Each number is 500 + 40 x the weight over the matrix's rms, rounded and kept within 0 to 999. Layers, rows and columns count from 0. Numbers have three digits each.

# up: layer 3 MLP up, 512x128, rms 0.293, rows 354-406, columns 0-127
# down: layer 3 MLP down (transposed), 512x128, rms 0.0712, rows 354-405, columns 0-127
up354:516577571547492515506498499519516541571564515463492484530485487509476529501549512470434492491525512530444489483459528510493504535520502565478467440527427530507452508507512483489468556597442524494445444502459498514475504511483526450547537532499553450463520546568533471553596413436470447510434498485538474473516469448504439454529479469549511435422441484491538521431453539556473526492531
down354:419609487497482575469502484510513515507484555465523499470532475459545482525575509424439471543566535532492567434464514457513549484486461408488485456486570444480567527465490567595507455526476469433448517521440449507540517450537436559535525439473598542499440497555465521483560443490496505531486617500509477476591459520526449444496444584554495522490433566552523458506550533513461474516461
up355:501515505493488449472534470573582523518490504584491554484520483540487532476504515536574512473487552587478519504547496518510596497503472460460507534504490526558518457493471478509642526509518526561529568570496518502523620489438408545560459461501395451548472474481507549583470495493511425449434481571467453510544439508523504539488448431448455561514502503546489573433482540486524580512454
down355:457508507498491490473440492542441439563494426566569467490450485542545416534490503465458510454529563607522527516526519552462539418452547475543573585507516558467523484575473512414583542524521417578568496525478482485495486472563432517421493546504457458474581519467480489509460519430503532453547480543431482460483503477572549464389531459586501569453474479548474423456570526533497539516481
up356:500436506453508545594506599509542481442533530441449488489510507494534601487539536457489550426421612510501563503443472579520525579469464385570465506517499485453500461525518408517514502505517478528519547548538526440504497498466541477574536453497426484449493494501585518459474496477442496473452451478517543470515442372504530501536462517500542407538552467512507470426535405521483543471525
down356:482500530560545512473543562526509504484519556531560485384575429430554514449546559438501488402449461604460527509583426486502501546505510525477482511543404591456503455572493495482488451546399446463464444521575470513630488402492447581440565426461436559522521534470448473530457538471484473509477561434473591557583509436585445566591422476502508512578479464462493585563547519479616531483507
up357:476497457555493542496497496521463481507432494586379570548462438487419497460557432532432451469481459466525495520563514506475530535512456502544410455479436515456508544544534569539567535520543455536547464502527575530489476505582540565440464553494464475542473465476483568489518490505579556474446453557506490497554504497511493491549550480524459449454474551482512494446538507531471562490464
down357:489490455527531524521516524464498478589498584498452554481481444525504465498471462540495556505505462505506490548464511440482517423456548420474515496470521555491390478434507530459519451523514553560527514489512549504516476482555463575491432505455514466471495542550459483529524476428472488495476471498473490491467498529489527505539532474472529466488519475571465519610476510536472432621512
up358:414482440456462502578448476477583505550525578516506563544529505552539536478486464483454444442455487541438557541460480523481469513532424508469479552510530476466572487463466518406510484510539438537478538519528527555526511509534557390482455520563483504421470523508552480519466458488496551500428487507513515560476455469490478438469582536447468469492565428550499511495472495500401442409453
down358:488517547552473479541523546447535470540441476538537519484506485511567523503464468539501494448501503497507518512554474476460470455530610409489547439438539566528511459545421581473515472518450451453603445509482526520501499472546424532450543489539542463487560515467479535463470448521480506549538469504445432490519456514485579516477482489545467493510426429484460537480493454464524507509555
up359:400491550461487398527526379530453453399494540542479449518488523540514544539527499527550474507522466554520503461569480450463516548483446528465497532492500539616456447462457476515577421460521498474505549523542476493489438503507525431571521530500526484437454567524473461522437488460527558536517542465581449423514507558547533550496523388514549489511514525406493542397494448437536516500534
down359:536449530470518431516486504531502555498531548465600453387482538542546527419425463540518555559469494487541461427495487534480580482496558470514467452452528493542490468584535452542517528549548519422479532570509527497576456447543500539452504562482604446505506531473399531592470494490492564506558402495426529462474542513521515377571520445500529493498471458481544536490503550511459526472478
up360:537513465515465510493453574492552549528422499470510477475496505513441502478448477542522423555512501474494470521513449488516454465488519501528481501448474559453432473540522498556546500487568456454454492461482475502488489477515565487541474469479428494529542476429568558478483505484497420561565458493438497586468477517463516472438560522510539436487422504463546490481478523475439489510547
down360:429541489569553546463444508485537604528475546541577542500478592481476493474438494443509472544549499435546493532502537487529458517462418408482496461461500534511480524526514513463485478507512460510526566473564528501570495432512508527481537502428487520469519488522488482484448530458498500464500476480462525500556520554504551408441440498581491436515452518507524524438507465511463504557488
up361:508454495514505479461504528464504542528546491480565523562533543521497496514654479530488504497462499526564524439598535532451480467502461521471549465503405544545443437572516486519503487486507448485452497542494508535592498431538578484550517489572498455531454526459565555546500508463463486488519472479459407503532469485487449527472543524553556572486462569456467499611545489534495461445413
down361:564465460584599489528448459446435541435474484527457492527424406498505538504481562549468503523547549530485485559518489531512474541447538463442545496545513510536501494447556490504477533577443491495519517494556481505493496558544480511507472555449464456459534521536457540532432487505456471479471447497542475511499508487550478507476443540524431414511528498504468523462526576474486553412487
up362:550446520526500436510545438500558534492456554539516454464456457534471489469507497424502474516506459442482543501468495520431441512521433477507510484426510498475535474541531458459563547457493526557522525511493523521541519522543511476522433440525506466519498491479577543536470507452523487529510515489450508482479505486474447484471486557524422567476463459492554496541480509531475521553562
down362:525431446537484453492491497461545483435474493534543486502478524459442522497488569494513513512542532436502477526493560509439530498510510518561496494461432484549501496483494486473550524460479555534519464470520504510500529516484477454473537477401549481556531524497540450540480526461473503591484527531488545490463530494526526505541484528502450474506532451532512535490515506479529483507569
up363:600467486419437533481565537457478555522516515576457537526442484499563498530536452511523475499458509528441527466572499514513540511496442565429499593494540476531533492520456564550496517556501500511521487546481529578514488551539594496573424457639493452469561451442470481478555549532557551572479475464546456453454508539529490503576512477455415472528490551470482515489522479526476523452491
down363:467413518513435517515509484406563544522478502550478575495494521542469502518464495428471508538543495468478484511505476514438477535465452454468413552543543532497516428479444511424481512557487467568379486547482512545497491498485501373477496542508543424500447430418489529450535535413452543565478488571509375588512482517533467524554525508462495558527506557514441519502478539600474472481500
up364:531515522470423534494548470432496499526509503524521508556491418487482511598532525578536490517485510608568605490530527559520513530461475526411516547466538517506485473516466542541513466535455550511535509531423513452470526438426478419643520546492489481519533511544507471504441488493538455528432525392507512601598443534439498414524509443499496552415481543507483520472438483467473451493515
down364:503517543389488547492563448463544474472494542527547471448489582463502630508491530443492527527436477499501559485567558516493553475494480511508536526522441559471500486372487482480452471533509495468493433594501520483518497492587469407427527503522538504507438468509507567495516545459414491560493520450558404447432458539550528495492451476488494544451553461446561450506498477403505506455491
up365:531447574494498506469572523468447517434521478486479504515421413514512544498562494497469503478513448503588481468523436536504524489517477536459473466536502512451529538470517568471398459472483494486504564498500474485512490528488532514502496452444468492507530510436526548508504471598531466517427478538493485473487579509573498479548437503521535441507491545469460467499442518456454444506477
down365:502516507470493498490535466450535457558516497512462502480581528495516485489483486525472512475457532591460541503534517488509483462536559518495582546494488489534475484470459449546522497497467546544530462510487527452507543503545522454486493524501546494513480527502540439538521566506469456466463493511477494578471512490445540560475504497525407500569490556532578510483495515549440473502546
up366:463449505457469479519475468488517483550492473474562433492531474528476557529473466479421418534445500511458552443491447447466432520474460537465493426517532524496523463492492459501563413507501491445546430467488426537524466474535556554479518512387486458556488457440483598488431496493495522546564588567517398529507545492540471517512425472438462528515509525451507515344518476486459552507492
down366:494499494556476584477528437500508498465468513439498487507522403524525491518454493516546477499461474464538552556513513488495463592514489563491498511464471515568488488525509459535480522543596478508516521474403537483524501440552494481570535451440574448564468498502511467457492462569434474479518504511447449548512538428551536476490462480504430549493468554502494551460513427434497561507557
up367:513455474498426510545457499506487522623558473468491393441472543496532467449548508500483498515520504532501564513497560439446576439494583475512526558551540527528509462536484512450513580528515529468537486505564469569560531441520475537483510442582444462452536461507561487552571528559474513533532525485503448488488476518513510506492512524513495508464416458555476481464504479469428494528555
down367:561504534526481531561492489543548473515533460594540499490473488477561437500466465470484482507489466499530467466499520463546531521540497454491469465511416440473472486507557486519561470503493494516522510497505522508442408515490444384448484466549490494502523484428500436480575561462438547524419551564562514433464472465607409477541521447438476461514453513511504523468530525528485533511514
up368:486489513534498533479516534585451558568545432556545492505504454515507524499537481465484506507480440461532471490488519479462481589513548457525555520457503468481522517526514543511544449502527498478457527555457463531489464508533595570518548498517474448466542481574530493527471491532486573494503529493471538467524518625537452474474536524549501507546513466534461516494482506464549439515486
down368:455508430498562495557527469487534476499477501459484478487447467497466490482497518537537508487521437476481575500506465462517524483434451545497491520479394445517554500485531462473435555507464515465525523492507511512487481528490475500493457509502479516508477527444554466427449531544493428504455533517501496539556494474520500475500462497521497467501549515518438551517521522560436494464527
up369:560526600545512423525508444475529559533504470541526498488445519451504476472461511515507554490480421509507523496518507541529493420550546578429491500520474440563475527556509584540500478533528443529498514577468476517474488555511501517534498472500499528520544528550527562489489497500487492535562453559577542520522505439505525487538526469483503566493487533389531515526494493423519512544503
down369:456513471553458502564512385546524554554496485448465525459570522545513492473487500553485495493528461455499513475508526480440524458495479485492543503522553497489472484476425468544440517550521479526534489507483554457483494466512462466485473489523519523476482496565475456506407530544480538506461519521370544492535436468567487494437518556507564490539524510492470451441558435515520518531456
up370:523552492547535441481506468568591521517495499558518493445499589518497549477507468519469542521447535455534502438596502507483493439552571538525484541498483512501529473515505427526512415439455549537548478532503520502490540485473477489522479511559422554551461512477508571431543475423535505474447454470513457508533462596562501488528435504445489478525487459514585451479516464547443576504491
down370:504502558487516505509481486499533439481542464543518457536478550512557477560469497520497538497422481483515552452528417409546504478506529444460481561499505490507493521477471506515468491489490463470518485513473557494479541505459474524599525512472490490481529543518498496449517452534524480493520482497435525540487596486549517488447461534457455435458457439471461505571439535483498503508494
up371:527543436502408492495428490543528486488545494441443522462498476515469544534535529465484497521505488565458507464510485386474450552483564457493388498457486517399459502507506513527415528426472531581585455541486446490454477461578616519447482472463550439467476470502472513617496439512500465509479502475545572516477518532457468501525450581455449517478484488507516514508552405523494477541510
down371:426455445517508492519485481441515473448482535456441477495514498446438484493465494513471451497511544469616500506567566501525514569460484512542553575517543573485511529505514482594512486474543526474482476536456550476560544462577510492568498460542490514562463517666473475522545508492460462558526503477514565548501443529506465484553508460412501531480503522511469514436523569496516552490434
up372:549417470515446520522545528573589528478556525562520619503520529466488484484522528499507556537423523384518536484531476456499542473557467553486584589486514511583560486489490520497465462490502463507442561555462509479498523471486484471483504530510496562459494480471567493520518480472465529588563527510458477495493497556464445502589513472517576466487476550454530484501494504488501428504474
down372:499479523502546482509514453559466402458534541516513476491483540498398543491575479501470525553503593486467479507502501557492540495439499514434510466491474489507496434458491543542513467460638490544501545483563614447472505457472490518436474541459475502382526497549538522488505460499472397496506463528456425572481470501477477460515432589518488466490505499491489487563480457492578549508512
up373:580569510483449438465482598524463434480536458513510533527456530511487480509519548429476446539484498484573439428506478585480561485516503552510432498558559462536434534540535518508512509410458479512491476518548489502479483543537550484502429537524485482538522531462427578439458478576527529517433559555514564526534553500508475489438504410457466492514521534493421510446484537469510495447481
down373:463521549485513509509520552510487542530464447386624562518572513511580440524469522471544492403452460529463490543455565532516591429533503504513465390610537416541576524513584444496499463489529491550466538465573475468475462544475493495463439616552520458437526456478516610401488567471494532478541512455442516498464449558452505587501531510456493517544545492497523531554453476479546481530529
up374:473545611455557491470524571536528478571535526435502446493571450540498491494534455438517497480516411399522540525541432480493436528493507506516508496497557516537450563524482451534473531574448533418504466507446515455448537370492496476474468419458495468379563505491512485521570536572528505438469483614505479538482585560506523574499442498512551485514458395638487475496475498487444467545529
down374:520462650484520481508467496527563494481513521465514520545502485564517556537629571498422552506535473520520495447454541552488453487509519526500463527558415520558473499550544507528464502489541470531466554487530485414527513570461497530478504490543596391485453520452524443481531509500494589529534554497437522492526531558481454524509409421506494479546458626489493418451448527501438521411491
up375:475567555456494482514488512555487551501530488523545470488480469491563511510506437495455419517575507533440504472391456528518472533494465488522554441479500498574491500531504550554537492508526531487580533571464468514494470483509523495527557537512540553475484446522597516555481511514513559537420436520532498457492478508538439433425581505439462445517508458496504452574489512486511476467501
down375:481474423465495443427507512521471497423450483479495541502499535461570431466558494512452490562533431484439606473497432443480470498525513560513538489446500519525508560472537458477461455519473471497502518562514486579438525502459486467500498533478528512579566579607486515481417492528489494529525474494473434486485455475520532488434504547534538431488521479506503459510514477489449542481567
up376:504485460541481505482582515532492484585452477465499418447445517532439535502541476523437459513497511449435452490489482507455476500490472542497473481509547516469488506516466504507414500486524488460499437510523506565543564544504561497504476533489489438503530483502446513496526480560529597497449487489507533391558519486477524502490452475449469584497512529470490513469610523492459463537505
down376:437538523515541520559523466471521543474527536554545475485425465447526533466493451460563436474476490502487529511448459495508476495514437482488442474521537502571502504494535457480487532501596493511538486416459540507469469474435488480435496539524497471491472537582459439484508461499483526534491479487470476434470545516498497502550495484613469491506446533443559536565534538555435520477483
up377:490492532430483460526492475539455573564467568496575466513501505493446513545498460538537542497472518539509531511468510511474498490547476446465534535522487510488475585560423517508472505480499515446435427499526510466545473522500528567525447518444518449470474499532513526494455457494480491508478491499535469472529533538462534494488539478495503497501498479531436512491447452412531503478537
down377:477526500539551499494562511513480521524481483422443456506529493403474485497508490475565494506436515496482506568493479498477492535485502480477474549479491473523495485392525469471472358540424428482509459497560592480498471498510498494524470492439503562424403507526549473491474452493460482512459500481561506476487438528485512496489515486475491505482520580498533462530546560548467509483525
up378:539505504388482538493504543570502568469572512512524496537523481493515478446508498439496472555442540427460561554494487511480446482561446484413357532500478537494497469474481466529483531445487479512459526504515464563491440423500568516542481514529504552455524459506535478552465513470462476492480490518427459460514504537467518474440549444432491516496492542550482448495480573476500469415550
down378:474522508489438543512541484521523430506463534404510509482522534460513474546459475481481429625517521414492523503488512479512486502538491379466441501423462398465510502414501433495509459472411516502529476488542534540473422484535523567532525579474526564440525435452496461546514521492538479518523501446546466459457524550550543488430517482518477499440485592469480455561471520442524482485487
up379:439525461464488523471433486502568490454498501556385537579504569555531499461520476438499544576506523531509521469464421508539438452541495485543431529474446476541443500493511594425504515515523527511406553496492495495521460471586540522511514462530477494453507474577508483493504463476526536531600497511523486423484474438465454493531549486581476536471500475552492469415523602489554440448422
down379:467432528498458445462496559490525526468432504459520478522468512483497563594469540515522520460478538435523468533477459519498515455566529497440439483554511524440460532510406517514574522481404467503523519533470571579543461522470493545520558537490413560476544489536529569514495536562472412417456574513572525528456505493538466486480494413542398491525514496479419542465489503521521462530504
up380:506567542517486524491471531544529508593585560514490489457560433490505579502466485510537535550493505545457541496446472476445512539513448511510470483527485534574502532498480518460497470537547521431512489476438501521498550509532533531486527461493561432422471457540546527484483489511466455456532447514518559463507496444519476513477493490511472480434475455473521423421487552467475428517485
down380:517559473526451541495451495488475398519492485483528523502572469536531529517520490493505531536537494531493589491483435479453494495505509449581397501542476462540510499482440527478568513522534501394493475425488489459441487578423493469468492412494584486533485564521471549434491497459564447550418493536572457471480570494503464524444518563531495513531533515502505435481481481490515573468459
up381:387442524480445457513488509546472516498466415417420522463418496537578452471584519500473510506451547564499528405476540584470490453470456505531430536540516580395536521509512493408393578500508500558531510510469417482447506436517564521568480489519448500458528481440518501468465452556472478558511519503521495429524450440521581562566444531482534489478405483479552532472565447479487592488463
down381:470514428560477522501479494483573558461482532589524451522506522511491493473492498503495511438414441554477521545555535524379550536473513463554543595520467501495587438527534487483457469529337413443473476543503465477513537513511425539469515541511547519497544510507498537531437451465433488505549508553437525520512492489540527489474455401536491473552507484486511489512573569509602511499475
up382:564536543499396496496539477544471510513554485478469455596538445483478463520456513480570537524481512520524551499420480529501474547445446561514487509408534496473465511482444524531488523529501490512505473536494505440546442546522500421530578526593483563453552587399410512557456481505559523541524564525502489426535496374493580462552510480554452460465526488576496477499440476498447501532554
down382:489456495460446478470521469451523466503501473490586517441515507490498524510505557405521447516506497462499484503545551572563556488500435516521511434528497495584486564621458399539517562501441583511415471434484522447502547424518608503541534445484491545487509551525520543431488516518510478482454441473503543555527527505473469530542538525536496610534505561538573480508563532428453525484459
up383:501549442517550516517539475523540562503523483498450447515615479524564452480575424447521458544493505534483551489463439525466527587548511484483516545460427480516501502484473493457499480463450507527508505434526428553544481531465523435497465500497513517505452511441480519452519460522525606459443552433611562549478397475498479511536507570426491508467511415520527464477526541438556527483501
down383:540442480571467577420575481504461460481529483495470502509536550428520442431464477565527449498541490455457549506521486473502466554473495458500467556483438522500508494547460456533486496500538535525568515471532517584484379614448584487440458480497523558484552553478500550454557489501431566535520447480556471525473443490468545554522564512480495421500461546476482571559499498551465515485477
up384:481562557463504627462517455500517510536441543578476477430498490595540561521494471516479522498411434526452541516515448523464478505513475441488540542507498477487524505519512490476540531499497498461494495435516480510510469447542515455521550495512534466511483516514499512523489465509511455578541467491530426583509453560491510513515540452472499486497491445576476454484477493544521518496520
down384:461469485471525517406470522486449536516487498533552528452495439448488476561530480522461454566476467514489450493508471486456439459479573496546433482516469458447492462465516514516520440487434486478485435499500561511466443441516429464550540495495544412496496514524480510566500514486463559537469486495478466520495487447500462493565493533504500502510542514428439541517513518532512534536539
up385:519536592458554440539504502574513543500479536443482476484441509519518470533537462470491440507465580572531398460523498548487442554532528443531497546462467464544505529535468500496486494467519546443476608476457529435578487491572508418538541427406511529579493528484539478465503539504556513505541423467505504454507521535505580520528430516506480486595581514504513546499513475601494416476472
down385:494568472499519506513502475561533499434519494499481482544439537544506457512409534530504481440562432521481501541469547428533497484464591554512551522466553465451489542559483446481513506552586468525413507497446576479496536492539499472511463480442572443526568533417553514468518536458525483471559489537459546523489514518504555449494501495532514496539544525419548556478550433581513473561471
up386:498507492542599454494468537502452492464551521498467449488486458548496448509517536452559564469497494553531528476490524474459539495541454531488511574516505488550546472518496484511476518529458540442514458495509528428457547488461555429536592484467493424495535579501483535458540448509502519532476486530485513487504544565488468549527521505511502484515489472470587497422467495504458456527484
down386:485555473529584493515489432475460501527523506543491429483501430500453457558521519491556469502515515511421460471559489529472482553522441523461491516491455444454454558466526494462480508488523476514531502507527534546465564515475492463468513539490581470486465450507521519514530486512518500542491534500494510552487433539484459456447445492506544534509511454464501541486509548499506499497462
up387:428495512502437526530503519531417478471475535480459508513539470511459527500531463403469542529531470466562505466529477569498500427461520588464518494553498542461503534496572490475534541466520520515563518549462494409557534456528477473519476489468524536459502540460452532489433491514428529527442471475590497554538495497495576481525485534512465474497553440449504487505507521537523512490425
down387:530477428479496501443523460498470525543468495501523502495589510564472479549525551437536488523465465524491591484499511525447500439476487503543505550490481489502494461495501467464526476505519460484481484497536535507568485512445496486477496550475469543516437460492439460472496512488472570436564469516429512509572478497470548510444522461528520423496420544518450483530474515499523516527480
up388:468522529538479506507548519479546539539449543492490510472519498469471486534488458513508519522470512507567536523542507562505502490477553428469440518498554479558530479480490502520454527444513522524483552497481469534548492464486542522501557558490580515550563520521458473527520532586516484486481459536486508487528490500436562543497487451502493466539538496505504496482467474497461513500453
down388:520522510510466515541505491545471485540539481503490514495488504483492488504492506486502463512497454473514505476504447493425511455518561554515477541518499493502471463491504421437517483437458440507465490477531487484488473511501517489531524479524542502546521490490535515494558516540527492521465508497534501485479508499428426543516539457510476457467540566558462518491456497478509504501497
up389:525529542527462474531513507501494519528465515466482565546525533495560528477510451465498529486401519472459485481530558507547534550514465472494506505510520601448529478489574472486469477546510555569504502560449486487469494534471472494508482509591539488480521535555492423457427462538479480462475508489525530509496498533499442470473571401491404521537480570551503453504520490531475545497470
down389:446525456573528497490460559478488568541519504453507455549495574511558495531484537453489495494425448487479478580511532453486476475531469504508490487481544531529499519479506510540523504500396443553507544455524441541509489490436572524537489445493478464521467535529477484437478478503513466442541449528544489507536443457518496424443608482559414526512439553534513505545580487481510498515487
up390:437441522494434478517497472432464500520530473521467530579463478520504448509573392441434509490486441451543505558467467493492503657570489505520485485533477528514464522475490530464449471541495570478515470537485522475500459533433516570553482438445550490479478523523508509571500519512504536487491528551478523524518486473465454497527480520561487400495498464526494435509502468538530538442472
down390:487473427535528617491550447450419549559404438569454534554493525448454477547442484559518480494469497508481550566520540456601469563506447510575474507495425496513407539462514478455493527494504530493517600583545535457517502487436501544412446431442487470535503575479476481423558469571546461406537559504453507474551446508484415453462479465476414521520477545502499466476429471460509473432563
up391:509511486501487411572502533499463521464443517540491461611480448476504567524537510483499494488529470425493457501518546462457552480562479530494439476490440458533508503513552512485511522506507512511544516510478530536518557433458481513566552540508533537423580431494566468495466535453505582484518439489489545480545449588492517515490454492475460511515539445434515569473480506461496533430454
down391:497473558526468469511492513514544499474545518512435512433444528492482497500501512508577503506490499470536499523506491465467470466433549498530447556525499445554477565486545470482486476423446544508508524469495514521529527518458528549487477445480566451455453522406477538414546490494556515494458459489503529527485483546448519494449549543532468488547382481518504517517496495557501534463531
up392:536432472395426465449549491495430482591410504425512499557506494557477499453523506540512536551435456499509531519569554449495577466506427529496464491462504474475499434465521532558512421478514526511476522485413465455589556524457484443466487497449472551576463468505503539456485462508521457591493505511512533560422449508500460516496538575522525499479509501466459473536496526576504494472535
down392:529498427497545490485535515518445503487496468543480489544494557483435457483481499479434434514433472491521554470540416572564506501526509526457454555512589459553494561538494471455525514477525458529443455527516465478452498508585503448543490531569417512441467493521481546478524533431506527461483451389428507528511521566499499470488553449447549461546456526467563485571399454483494513524537
up393:541518564494460600498477537493518540446487421499473528482510515521522445529430518488478568426458458551485531497512501507470517471526470533498489602520507477511489547533549478530523524455497525504551463521485529509496501481544490436512488567510449528429468507555534470496490472456492555489496465456476489501456500605484510447568479472506523477424516435520565459513502577549465495495462
down393:613527502559517551475433500468523528478464410486491525481487561585548464452493454448402555555490486480496572508485500455470512542456458487527430537481468508553512476523488522507465488553526527444474502519561438476484429481518569495439481511530582481443553560486419506521534542551523462566512501529468498489454535466517506431513491492511442456490420567537534549550432491458480485528522
up394:486459508445536430506505487499492512479518564500478491487525497563532459516459535431419530501528444436464447531508419497559508489535494517461485476469520505462501519400522479479501442486479489544558528565532537424540540509492464491510448471419494566501517498471456518566464496586463586463512542482534490575502508499526477432546603568506493461387460528535502456476465590481577532504534
down394:466505491493501539494587443530488565495515543497530566512456484463564525430485490531368497515427606578422482445538534517456557473512486489465503556545483515528494534447490478554403405514551468503440500515536455542495573497505480545496465522568451517597444493517579453507532522533513493566539533474523530479493504531465530457517530453476574490505552485455520436496507503537500487497498
up395:506532466543509489470557463500582501493446518429520453560527501503472564506475474525447538509501552456479456571548470560469526488454429496489470606518501530537481529542559491553564474509479535459556485523523543540432482475504464440440500461532533565468507503476508525551536436568514561482485511520540519479489495551517502478464486471472522425545516524521464523530456456555496458500558
down395:559511490448553520509571433515521432546455483518453505485491501564487444550547522584483531510597504527530539478497564505475493450502493507526465449559396493506529523493504534490497486581478524483522544455539417475516501482463490515502471493527498499496461569514499453493518519489500509534530499505537518537448462443520517458537620469523478485495492443496437472504467539516590537497457
up396:530514493473566456509435513514496516540476548516514440509548498528471474527463489451529449566523501589474481526452473524449424473485527508525536558480530485560506502515541496494444457528468516498503472460486474461501477504560481500501473453514525455498523449492515476486485446508468455490496503445509513505540493481500464524527526488469529537517513530481502493484521508511471492542530
down396:555499520516475494518518502504494451527511515464476538540492475463528463529492530476487505464516452528509450505530520487460505506489524509494517491527460470569569476464489521506562506502465483485462456482525525479553445543579498477425496449465543499490506491490497601511481558506466525496470448457531526515502495508470561513492478535550498483512492452513491530482545461521523516527486
up397:545511514523498527511563510480489469568488527485514535460494543529538480526486477480504489428515458531572469447512491470496529455479431460546492496515510513568537492466551496544479508495542538500555523468434491484553503543476514482516544534505504519523431515464474504524504451503516543518567464555463533510489475552492447590478464457529517539477513469494493524515542501492427459482531
down397:490502474563506563551482506509456517434526448535545538487491508477550525521451490522548456554481529501433522466436493522539462540470462528481518493462472486520452452497502504498515529500456518509507525547471519468498465493491493520509522487478539445471535523471528507519465536501521440544541429482462431549496549452498539481553444444508464478573565496438520509498514467490512506537472
up398:487588559519416478506511496464511482503437503475505477465450465544470467450484504472454490389487497506506528534470503495528492512543459561487487492518459505522492508527471636474496526511543514451471564527589501590497571543545461481497531479468516526522567472447555484505539505515490477519534546476489501520553539482459479467486514498515477535438500511553527549453450568484536513529549
down398:447470466503525502460447495479501580501525452537557510472520529506512506405454555501600535505485590484521480520504472460489481524516531534545469445488440557480494536533425457554501436552492483477483481579468514531525443554543521523567496495463444503473523471504501473471531503486512517458488550553534453536520500441489537518548494491467498421455508544480482513472466529445544487435508
up399:463480486480473473527430515431463444499557509433482471501468509563497496466445525487476544457512538600506472493524436465539568467442530486464550499513479584423418538476523492479456516469469600525453543490507446467507496417547446497429544565553534500450556483551521525508499421639526475505525550506430525500546476536526515492511398484470508566497470501478457522477579519526471533520470
down399:501444524581508471492538439386505496433424385567567455498484504553472419562467535459484409525498490535507504586546464517574423513461572525532516472426523517521554439502486492496536469511533546473487523465429545520477565457564391551469557526506443472441480456524522542491531418449434472513586443561579499491455464516474467408381455482521448528469511534434555468574471594466571506523580
up400:464507498441453518493480535523539522482495575470425437521586556525410477468562504501533517508537480459441490468464522518504574515456438492476515483522522517569479551546494447469549518455520540442527535576497495462484436437511467519578504573490493524488463502538549581471459427498489523418448551572508446527560516558499542474442488553424557464527457502529537547594496541543466479452472
down400:478409492422563511457554539500573507565475559457459498451552494442518460476560518494486505514562516528452564505478525426508449432467499506502619566417550465484539490492502487530500442510552471476490471529482565440512424549613489583557517527472467562485493554529532489472472552446411526513487538577529490469495476455510551598371509594510504470509455446467452470557568567547468495522539
up401:479529530497452547488544541519475502533520506501529484511524461532540539462526440520550455482508505527417507482467492555474483518511555515473482493463501564513531481516573471513516444478537506490502520472489483501461471455457529500482568516523459515543484516504513500440507480522466529524482499502510492525510491490514508512493526535532483501501524541493463496486559468527517503493458
down401:437514503507497503507532543486479452509476509503499530499523532513503452492491505523523503502521452503505494492541509446463495456483556509516456528494473485501529514495556520518460489527503534484521429455505522532487439515487499458492481516540502464569497513542453492457511518492496548433468493507487506483489492503524544464466522475488448525467448507461507466466525534452495519522463
up402:497507509519450506497491498524494512510436470542488563472587448542589473461502465452573424458486553514555518519504472470490456420571557561459528477541450476501494528569607465549560533504469425444535471477447564553508574490474507456493506507541489493541402513500468551532508452533475536506453576378515491513517421517499486481513465481548516520527424454540472482450408508544442548451459
down402:507496491447547447515498500489488455442525514465532471482484488487495502566462450427535525467490530509582435484494423438573451492513528480428562423536440600536481542463505474510504494491437567477492535466556538568586519495577497558533469504562471520477502496559520489584513610491487532448523516476576492544545478482510540451532454456475422482455552553507480479439534465480497480593462
up403:449512573492522467530510505471504490512525514517518501524495527498515574565505441505576440460512497481512506532487541565561571482530565539476520550461501492559484553503473534503496502460443482515500477479480500501488501555553453502519496553406531511504588457571437464506545488553489504489517492440559551555416484491543503534510484486544585475474495470507497491481533554574575479505512
down403:507502569494597523482497409551508474420554423518413534568552587522467518463488578455494445528466472505470551528439474525477434484524488489516483548518399490515552466479489537550450536487548517548539451501549643467505555471491498538493543579532537531535523487477479562466570509517499552504501509454466516462527423503511515506435489487491480531493508546533514541489520504551440492533572
up404:498427526501482462572507505415445492458496540452478506540515484487497490502597517392499461433538488545488529561467538492472564578433462539451450485474567563554449562502480488519493521519503538549534533484608523568533501557494531519513488512541420514545466461546517495516564462518486494454557493509549571469524559516518529535629498561493550539478466483450482568544428459520516518501544
down404:534469405470527516487531551553485536497501415517525549471541491538526510483532515497472484489511486452438492449448427571532508500499475474480533472524488465499428503484487544485460527541502524521518458543572503476546489473531562411470443563569466501519457518441433532494445545468485471508427487476502384445443513537512502505488503549493485565553576504491440475460472549464499426482529
up405:507461419517418499507480537533429513460525482485513374426509504473608537443457442499472590501505496514534506498469491522403510560515464510538526504425443533511453521410429426480479516488525523518473531438559520468458429536515542431473509476544547535575493463584538451495528434499504510553489610519448458469532502539473504492532466482459467465497504479541450544486483490507519488564503
down405:501554542495439487494393537506446467528432537544559486501461478548555502507439485529486454531483488526539437483484537479554484525524537445523464505453486452542468479562549483533438535488581524505541514462507493495500545505535532483474518503476492486510504503559534514519534542518564518492472592492425512407546483590447479536514503465576478566466496572516473517471478572493447498447492
up406:558576438460515475565466497479492517562471525529505453507526522524519484569475501416490501511513519603481472517527517482465407498524546548504562437477401491568474491504529519475489502459540436473516523525459520521525564508449458501496512473529618462540472577476631452483515578504573503510479481503528511470505517496457458435468498438446425424426507518421606508497491538521454543470547